{"n_layer": 8, "d_model": 768, "n_head": 6, "n_kv_head": 6, "head_dim": 128, "d_mlp": 1536, "vocab_size": 8192, "activation": "swiglu", "norm": "rmsnorm", "norm_place": "out", "norm_eps": 1e-05, "positions": "rope", "rope_base": 10000.0, "rope_fraction": 1.0, "qk_norm": true, "attn_scale": 0.0884, "bias": "none", "tie_embeddings": false, "parallel_block": false, "init": "uniform", "init_std_qkv": 0.0303, "init_std_o": 0.00759, "init_std_up": 0.0303, "init_std_down": 0.00537, "optimizer": "adam_variant", "lr": 0.000684, "beta1": 0.9, "beta2": 0.99, "weight_decay": 0.11, "lr_head": 0.00462, "warmup_steps": 376, "schedule": "wsd", "decay_fraction": 0.81, "decay_shape": "linear", "final_lr_fraction": 0.0, "batch_tokens": 65536, "seq_len": 512, "doc_mask": true, "train_tokens": 620000000, "steps": 9461, "dataset": "wikipedia_en"}
Each number is 128 + 32 x the weight over the matrix's rms, rounded and kept within 0 to 255. Layers, rows and columns count from 0. Numbers have three digits each.

# layer 2 MLP down (transposed), 1536x768, rms 0.0398, rows 976-998, columns 384-479
116136130124210181108105164096181147193078129092131088160148117160121132106164150118113094151178169178119101138111099075071078082184137097096104133141092157134121028135131151078132118123027204082191121092120121126134111109098121149130112114101100138054182135159169109144198147135100086156
080085101155127160172111120126088141106090143134178108114106097123073151132088148131068108105152166102095089079103150094081050080150117072171118158099135103086117092103133113094122127130090129120153144081086167156112106109158089122125153130133121139107140121193110094118157139117113162127
140099117129118179145155071111141130087128150155167100129125122147130136097143194167159102132117171139114130106120162081003099123124118147162112115131059109136109131137092139117137086121153188126183127074137128138154153124169103127143098177197148128130116127137150148141151095150135106101
099157146127106135077142123148123109200138160138121160102147125087141151109129101152123185146134100170106121167180109165157137105122134125133160105153128159182110178152115136158132122146074107200118168124122125114081070140119143119106100094169144142151103160122169187094131136122135155121
114086128123189145167133182183083102167122160129102152152126084077117175116127128090136207130199060140071195094122165107103125064088124143115156138106169124143106085096104091168099144149086049170153065125118185186176156098132138106131100159109090161148087149107151203126106081087159129145
126125084168112087056142106133188104118192121128125137098142105174060136090172122172181099154144155162030124108132115072047129109051070122130062159133101158159141072159160154094144094071088124159097139152112126136132134141146170090118136169066109196176144188135121178135155074126126118083
101116155159172123174087163134084122129145106131071130168135127154123126079108151140156108137124159143143131174132128145180124143089087166147126071102107130141186174097179095141128091111100092054091135133116165120066112136150127148077123107106156112086120197141134125127139126109131124176
076124139113121106095094090125120170133211126148108159142130137146139109169088128107103161084134134098159113152145101156126165138121103127038115113113147214136159165121117129096081133137099122143119132132198142120105110054110124135126110128155105099108106112137168132182121064097101140133
152147141125238082116134166075135152211109164111136197139116130112168106120151168108120175101094179142139138135157172127194205088142189125105142166167104083161146153077131102072144122116148083173159114147105101125137114107109115214060214153166139130162178078097136167149151131052118164099
085148130122171152142184125120116148129124090117188134161130143121156121070168153157104125143157185110115152144124150136125137130156109139163081086125067076051135099101139155096115120146091140107159143107128111135154104182102125117127156120113147111142121120122093095098099118163090108110
088096104107128125149120105134154162146160120105190131143156178125113167169122105103154156185106129132105139179112111114173112165132132103145095121170096125217122204130177125108124141130117209100113139111127130084163155098151067095094144138136162128099143126117135125040122079166183179183
169117142126189084093111151165141116163074116160076107152136140137105154037118144120146127163107115158148097130105192152135131201107091190112132171110094146108145079124117120168160142109209121135108154122117118151085077134048156156144123152119126115127178107105115135090187126136186109149
089148135169112136088142111121129166143137074128133103148142087100126108170140168133147100106093171146084137103101076114079132111140135134130099142102149134132164067140128134077118126100085156094133108112151111121099160122121087102138141110121073107137094092184209122105130134140160123137
153138059108139122111144108145149113131121126173166088116129101105141123117135149156128123156102138156110126103136143136047089125132166107131111061144139072119139125150129110132132176098141133121112102120123144116152109158166127096128127141130131135163110151151140128094133154113134128120
125111096109138126127086174134083109128116112114132150173086145179148191176146081124126147145153088100103126168135147108066136140137136084071149164171166102158128139148137141071137136144035129144117118106159123024103153138158126099101072126106123154120092183149095081109124128103139126113
141142138115194140101108112141123175201153089140122118120089140100058087120160105129103094093104121117110103130139057136076107105108175125129143101041180114101129170165203131151154139114096120118169132111159161084143136140084141156097140106134127158148144099162157115198100148130118124156
140106085113116098137171135100139104116107159106129054157182092103089134134106197127116089057114127117069148124140112175206190123146061111125161130145147114170131160090141124158137117168119134064131134143194113122101164180138152116143139114078090136052123148136087158115152169101147115150
167055129115096099126155100121115120093100157160111148081135079112131105123136059121096120172108119161154155113112084106255144112132108115119133130138164112153116135138113118135154142132155112131094130159121146141136090135153113119094138166124173139092138096142112166162085130127139168146
143097138123111099108114095099129158127096106119125134133103107094143142054135150103131137127137176120101133138103105140103101109077155130115098150137119119148094094097141118186154153089123154079160098194103147114123106120135156152118158119151203150131133130082161142077132099167110154100
118130080151151164156086176165109113170146203077132139162104125159085170131114141156128109173162134099186079159140182183055121124147115094124087189126135183140152131151095108156135202148116132162103193085172147124128133119091109128128068059163139079076118090096157157087196164172094100197
097105102177070083135094105142130152108111130185122194028153102146089160115113180111185075087155098135127120135122172109165074154065133120164149081210137080159097120121087114097096107120126143145103138122116053169128130173131129125064154137206129152145196164070079163177176114106143098118
081151072171164167148118072164156147119179089135125136117053116127102039114124056098155113178124151087069112195132135136148101161190120102172117152103155096145223161188118129091121131079155090157136133179079159090105126155157032130148080151076140153104125119115094137113210196101170155142
138138181105133104143123125085130102164114136114136053101100177117126108146139131166119169120145120158178062108117104113090131107111179183154121155085154111140095191151155108104130181120121073157141069127116165120127092107120155102072165155192101041102134093073097173103136132094081158125
# layer 2 MLP gate, 1536x768, rms 0.0473, rows 977-999, columns 384-479
114139159082099089105144158085164150169125088165102104124135116093114106172105163164135103074132136171136118178128037160115167080103120104118140162142075141131159138085118090099152131179108111137078099112119079127074160127129088080115101088127142177100100098151089113145165163109116159115
121150146090107118166164146081162179112074156166130057182167170152172124130107182156106152073215163109122105157118088093103087110133146149145186100141131146174099112074057071121072088138133153107144191061145124126158145147121123145142114131126148107135155125107119157114116128137137124099
105107161173110153114119157144158131084162093153118171108168091110153169110054154099143139142136097125148149145106096132088110129117141135135130116101127104075148101156070154113070127128100139184128160147099196138147122134161124049118150114102089128118078163112104062087109129081143177131
186146094066110190126119147154138155173147141136160096125150125168146190109080109077136179055106114143120199171094104159120175118086153150180174112134143128115136091133110138104118094173119126166095127073154183121105143113084158074135125134109091185150107073127143169098115102140128096108
169083105179088171135121170100199125104136162106121148069144129140111117130069163142113153099157127150140103114151122110117100084122147112132111091180133148156146118109127139203146158196101061182171197158098139150076172191146095129098075143100102186126148153138150089187174101094108132145
145151060168106156135153135121159123087091134125066143128144161116105104175134087194160096118135090088059150094133153129117087105154112121119110167139142148139147065115064160112131133154166134127090226082124075069124122097146160115128133144176114143156118187144100125120100120157166161204
159136132144121112138095142100094118172133123150100115160178124134130170093169126188158103124170138140164143103109150132114083147138114151109181135134093138120166090072159132139131083119129184131104125156135090154052161130114107108152159108159108159142124174105103145180135142158146115118
111043121167088103121104158134116189087102138147088134145147119125114087118104169151167123163126113117136096115105095178127101079095101082141127144134138120115115151111096116096069154111108110064194173095090148123120104109104102118157056088206102086118084063151089086119202153152119143175
160074127146158115110126120089124088061100084137144116088074137145151129144079147172150070137127119145076102177099135147151148138135147080173162115118159172120113099060147083138131117143110110073143160179132099083187169149136139147088188086126151178160128070140112105121144142098133162127
123143061151173127098188166155156120123092156150182054146083103060109154139134056135160157116168087168119137081038180178098109129111166114120158147101130129094125130097041153143081086077111087140134116121043160163202099089114109121156153127106118162202131145074145166174157098135134117111
170127086114110110143045125177137177127214121116137121168072186141112134153076112120110076096115129110126175158177168232110119078178105119136153176087164092089131145145127114158161123114120149105112099175113096062164139138118132069182125149124163142189175161150143200128136088094214139149
120184076116135140126089112086095185110170054177082107148131138141061108095173147160132098147175193161184148123097047114079117137107133119112142108108095136097140113134094118134123120166185085090134144095025178099072127116104121097094104114115106145075203180125132115099157157161181064038
086152138170086133082168186100077131150184105144099103177198104150100155168124090152125156098148104148154133171145080159104127076151098158134137095158148096085146169152096084165135134115140138126153161093104147149142143077129132146164160042121057157110171133099125167164181101163162134173
152160187142070139183110166139186156099153135130085087137111172049111150163116169192073132104087147096124090159211086130120125077168211121128153132119096123147126102130131150201096171129101105128150109138129075161148208134143164144175163111197133119080111057136114176093139131179081119144
126113153123086138157036127184101088106128159116114088162154102172130143092106096174125079144177138179149111107100142157143169094130099083148157074170065091108189043107130091111101126136148201183113149135124158095190158119104146167181151121130135159148155139089128097183175107104104175105
169092110145162176120189210071122136152132144211098140143097148112152092108161131117154102164154099114155163094150137157103108141155177133123202080096203129144121121131111084125164089111155040063160161172140060129099171076093169116140114137104169174186139107189123108150123053125113096159
159153105130147078145161168114181157149151141184158106062115136153083105158140148106188138096210115104152121090173155063110092123094147135103123122158085117122070138106131138122158137122107175098133175104134073124152167121126088092115126139109105176158091136114145179100138169127130106122
150102101106128105118107155160134177159178161132091134131096116161157167141129136112175115166093127121092106159140165172123096183148133160163151120134116169192140065138162167141122125141156122125222145157140169127127116146144119140125128152157153110180103106174163115153075193108122108081
133138140144138159060100150127081150135157136123129129134165163135076152125164097122100127117151198122089133136086167077068130160170136171131107101111122184094156110123095141131120109189138100140090200108147126178095091086111102076152154113155144197094142054127118146134184117157098158109
109151152160050152144055098137186167093162149219177086190127094136093124105156146091190133171142187147151090170097116177078191088161116150149109130111076199125078170118101085079131088129160151158118194114124125154166092113083122129118220123157058122161211187163093105078149090164125100161
102116131157108090103129117123149144120094145133135148136167122129151120158158175091171108150087072167138129208092109113102142138141085144186152124180143162154104072157140128044137140120123182118111107171128144121134180120158118128138132106123147155099086097145125100066125110100119084082
157121102182148113170099100186118124147166085143131095135078175127137124127156120110168105144088125141127077109107111089122157116137109109156075131117147130123149123149104111162169118181138149149188148129143078112139100133149148141122175128072096129105130182102187134096096100118172090082
057098103177126140115127105082057148148168141133108145192106169129143130107108170134124100144095119064128103088147161164121162121129141096131198187169119121111138085116097055098144137136147153075136121172087054127174166172158119137151119133175152168133122123140128182159090109110108124135
# layer 2 MLP up, 1536x768, rms 0.0475, rows 977-998, columns 384-479
123107089137152142108140092139146150161183122167183167163177161088133137145153113046140118174146130099133139123133144133135092122148164139112097104103141140069102160174158193134144177134132074144169145145132114108110094122067052122125090122076160144134164123162126102126118128135077123111
148063131204142180103083114164167125158144089082156199115134091093087154097097116158120160157103138146092104137159155101191170173153135109093101146118123179055171120098159161159213135081152158148110069128099141151087128142148083115163165192176117191106080130132115111089127097145130138090
161120180080199135132194145118100087198098107111163023098147159127137076132166148117143162149101086145138066096182154112091116109110122152097140150139175112101177140135132110118117108137173124159154175147070170107190098194079123153105133111136161136163185131128139187175127078087088096154
105142152150183092099108121082107114158180105154104105131054126093126111182175126117143136107094122122111117080108122183099171155130137175091113140137138113058132164131125049110116150105197153080103172084093067078148063156126172099180143126117121130109134185151104186128107053094092120130
144108109139047123069120100161146087123169113120138168140168135096153136114081153147128174167126086148111156135153158121124126182145127152104138143155123118115125162168138060111112140111076124139144091094143147169182065077146120114137131092160164114131092094090122120150078103140126141140
191088119158070179135152134138100072130122094109128117154111178124191132120071137144160090118141132124097071156137119155091166100082128143106140151093171163115167070120126101153102097103109076129111132108082156091112116119068080105158127159163192068122092102173092120119117095154109156147
099168144108121130142160134082127130142145107157074143164169131159137136126114120093165128110103173115166113173071136178127139153133127154149117121081097135154087119129086091091150131162120142144162104117185099089118137111173102136118079114143172133069156171135139109125091171139088151159
052138174147118134151083055123158099103106143081160133103198078110124136080160155118109199114096113090130160107067206103103140086112116140154083135167105077129150121070144165119062178084156162082073152123134156089092135162139120068074112155151103086120150147116103132173151083126087132142
074216126158129128118108106173069146137110120127124148094113183122172079117154148135136135112101121134176149113134123142131105126115115115103130097166147122112163129112110101136133138138081154091134078167146123143186143134156104183127145066142101122181114145105142132077095104145079121135
103153085167095153118120082124165110195113135144114106139133126109128060100141090042160128126180152149121122168063135090107112139074196139087167106095136160162083146188094181105111096120119130119149147087100077127184154121125077190064114166142092095107132143126117086075122117185125094123
114112177149100148103135101101091099150148134133169140126106133093168121100124096108128106138125115130087125078067098159154083096146154175172149166200166107125120180137166164104133141179120220157153152114176160155122231113079101151136168181139157082157150095091128151074144138140133077143
106061106091117137195121159088128159101179144108108188145193118113108160178135109144147113103112131121088165116136135117067100130166128144129175167088188150096134120127119161108131088094106173142128130128053197132128112095118145111081091151126159152125163146099117158137128164102194124103
101104080156061126107113148150082097131125114093120134162124150123126155104082134124141105167104150176115093098123161096145121162116129141114084142142126106105122159132170126168106183135121096135142158114103133093068153120094101109073086128155135083085109113094109130140141104145122095149
133082094115129138149095165109107149108118083123103150154129120133120123171094148171179138125132144133141114141181107142079156093127147097133198119097091165102096089066182121167152116107121155115141162094110103154104122162111135131149179139168139161199096100121103127105172114150126126119
143104132142127143110105167128123124145159187127142090123163103181142126100131115181136099118132165104107113175099145151105112126113176157100133048151112106117141127156121181124161055120137115167107129115081141139194150107137158085166128136131181140107150189145127170127170109180191108145
157113135145164114163166144147168139150177082122100107150140182151150117128160146126107124160126122118148144132120207100150157096130153085146160151131140181093175128084142116080149144114125110175147147137105167151116152102124094167149166189128102134114078086110141167091141145109144169113
114064111079091068153138139092168109134165128119158113114077118061127112230142151091104160084134148141148170119088051085152072158144109085120124156086129105095117174065154108123148154170112130138145077129129143139124126055140126115168143139065131067116091124137112106111055179109197182189
144058133099162152191135159119157154155091174134126170143108113095067125115154075153153125125121103145130171123200164071161106099029168160138142127134152139140125092111089148071072184163104108160143097152145173140134129124131156138092109139180200165142122135092162076121138083091139055125
113145162170097108160073126069126133122127139133130115151137130066161075160138143167137200166137111151134153156108122129109178063087081168131091125179188113099136116173156108115128142128177111174146149100108127092116119098137129155101137132135197156176149127145117176114146121124184149152
196097078075160131110112099174164141097090142181148184111167165085069115167140102215108142157127207064084123198111096098131116174064235142138127054112151160162092104080137205085169126121161093137107128144147119128109137128076138152127097133185095169038096071167122097160165130150098101181
093120123121113138075011114149206098101126074162177141093113158139134135192094128109163166123093182130099157175151120123087132159156146061133093189089134135086146135078140108148138105083141113138109118126152156089114176157114101105109127098151134149111144110160112120105154114120096113103
147108154127170139143111197157149146093157091149177165116131100086194120134120148172125100135196159079125225150097079135148081125067137099092123108063151154087128128052084214126161103051180153106100174138153176126174084089124094083166144136104115083139061144133069118125178117116126142128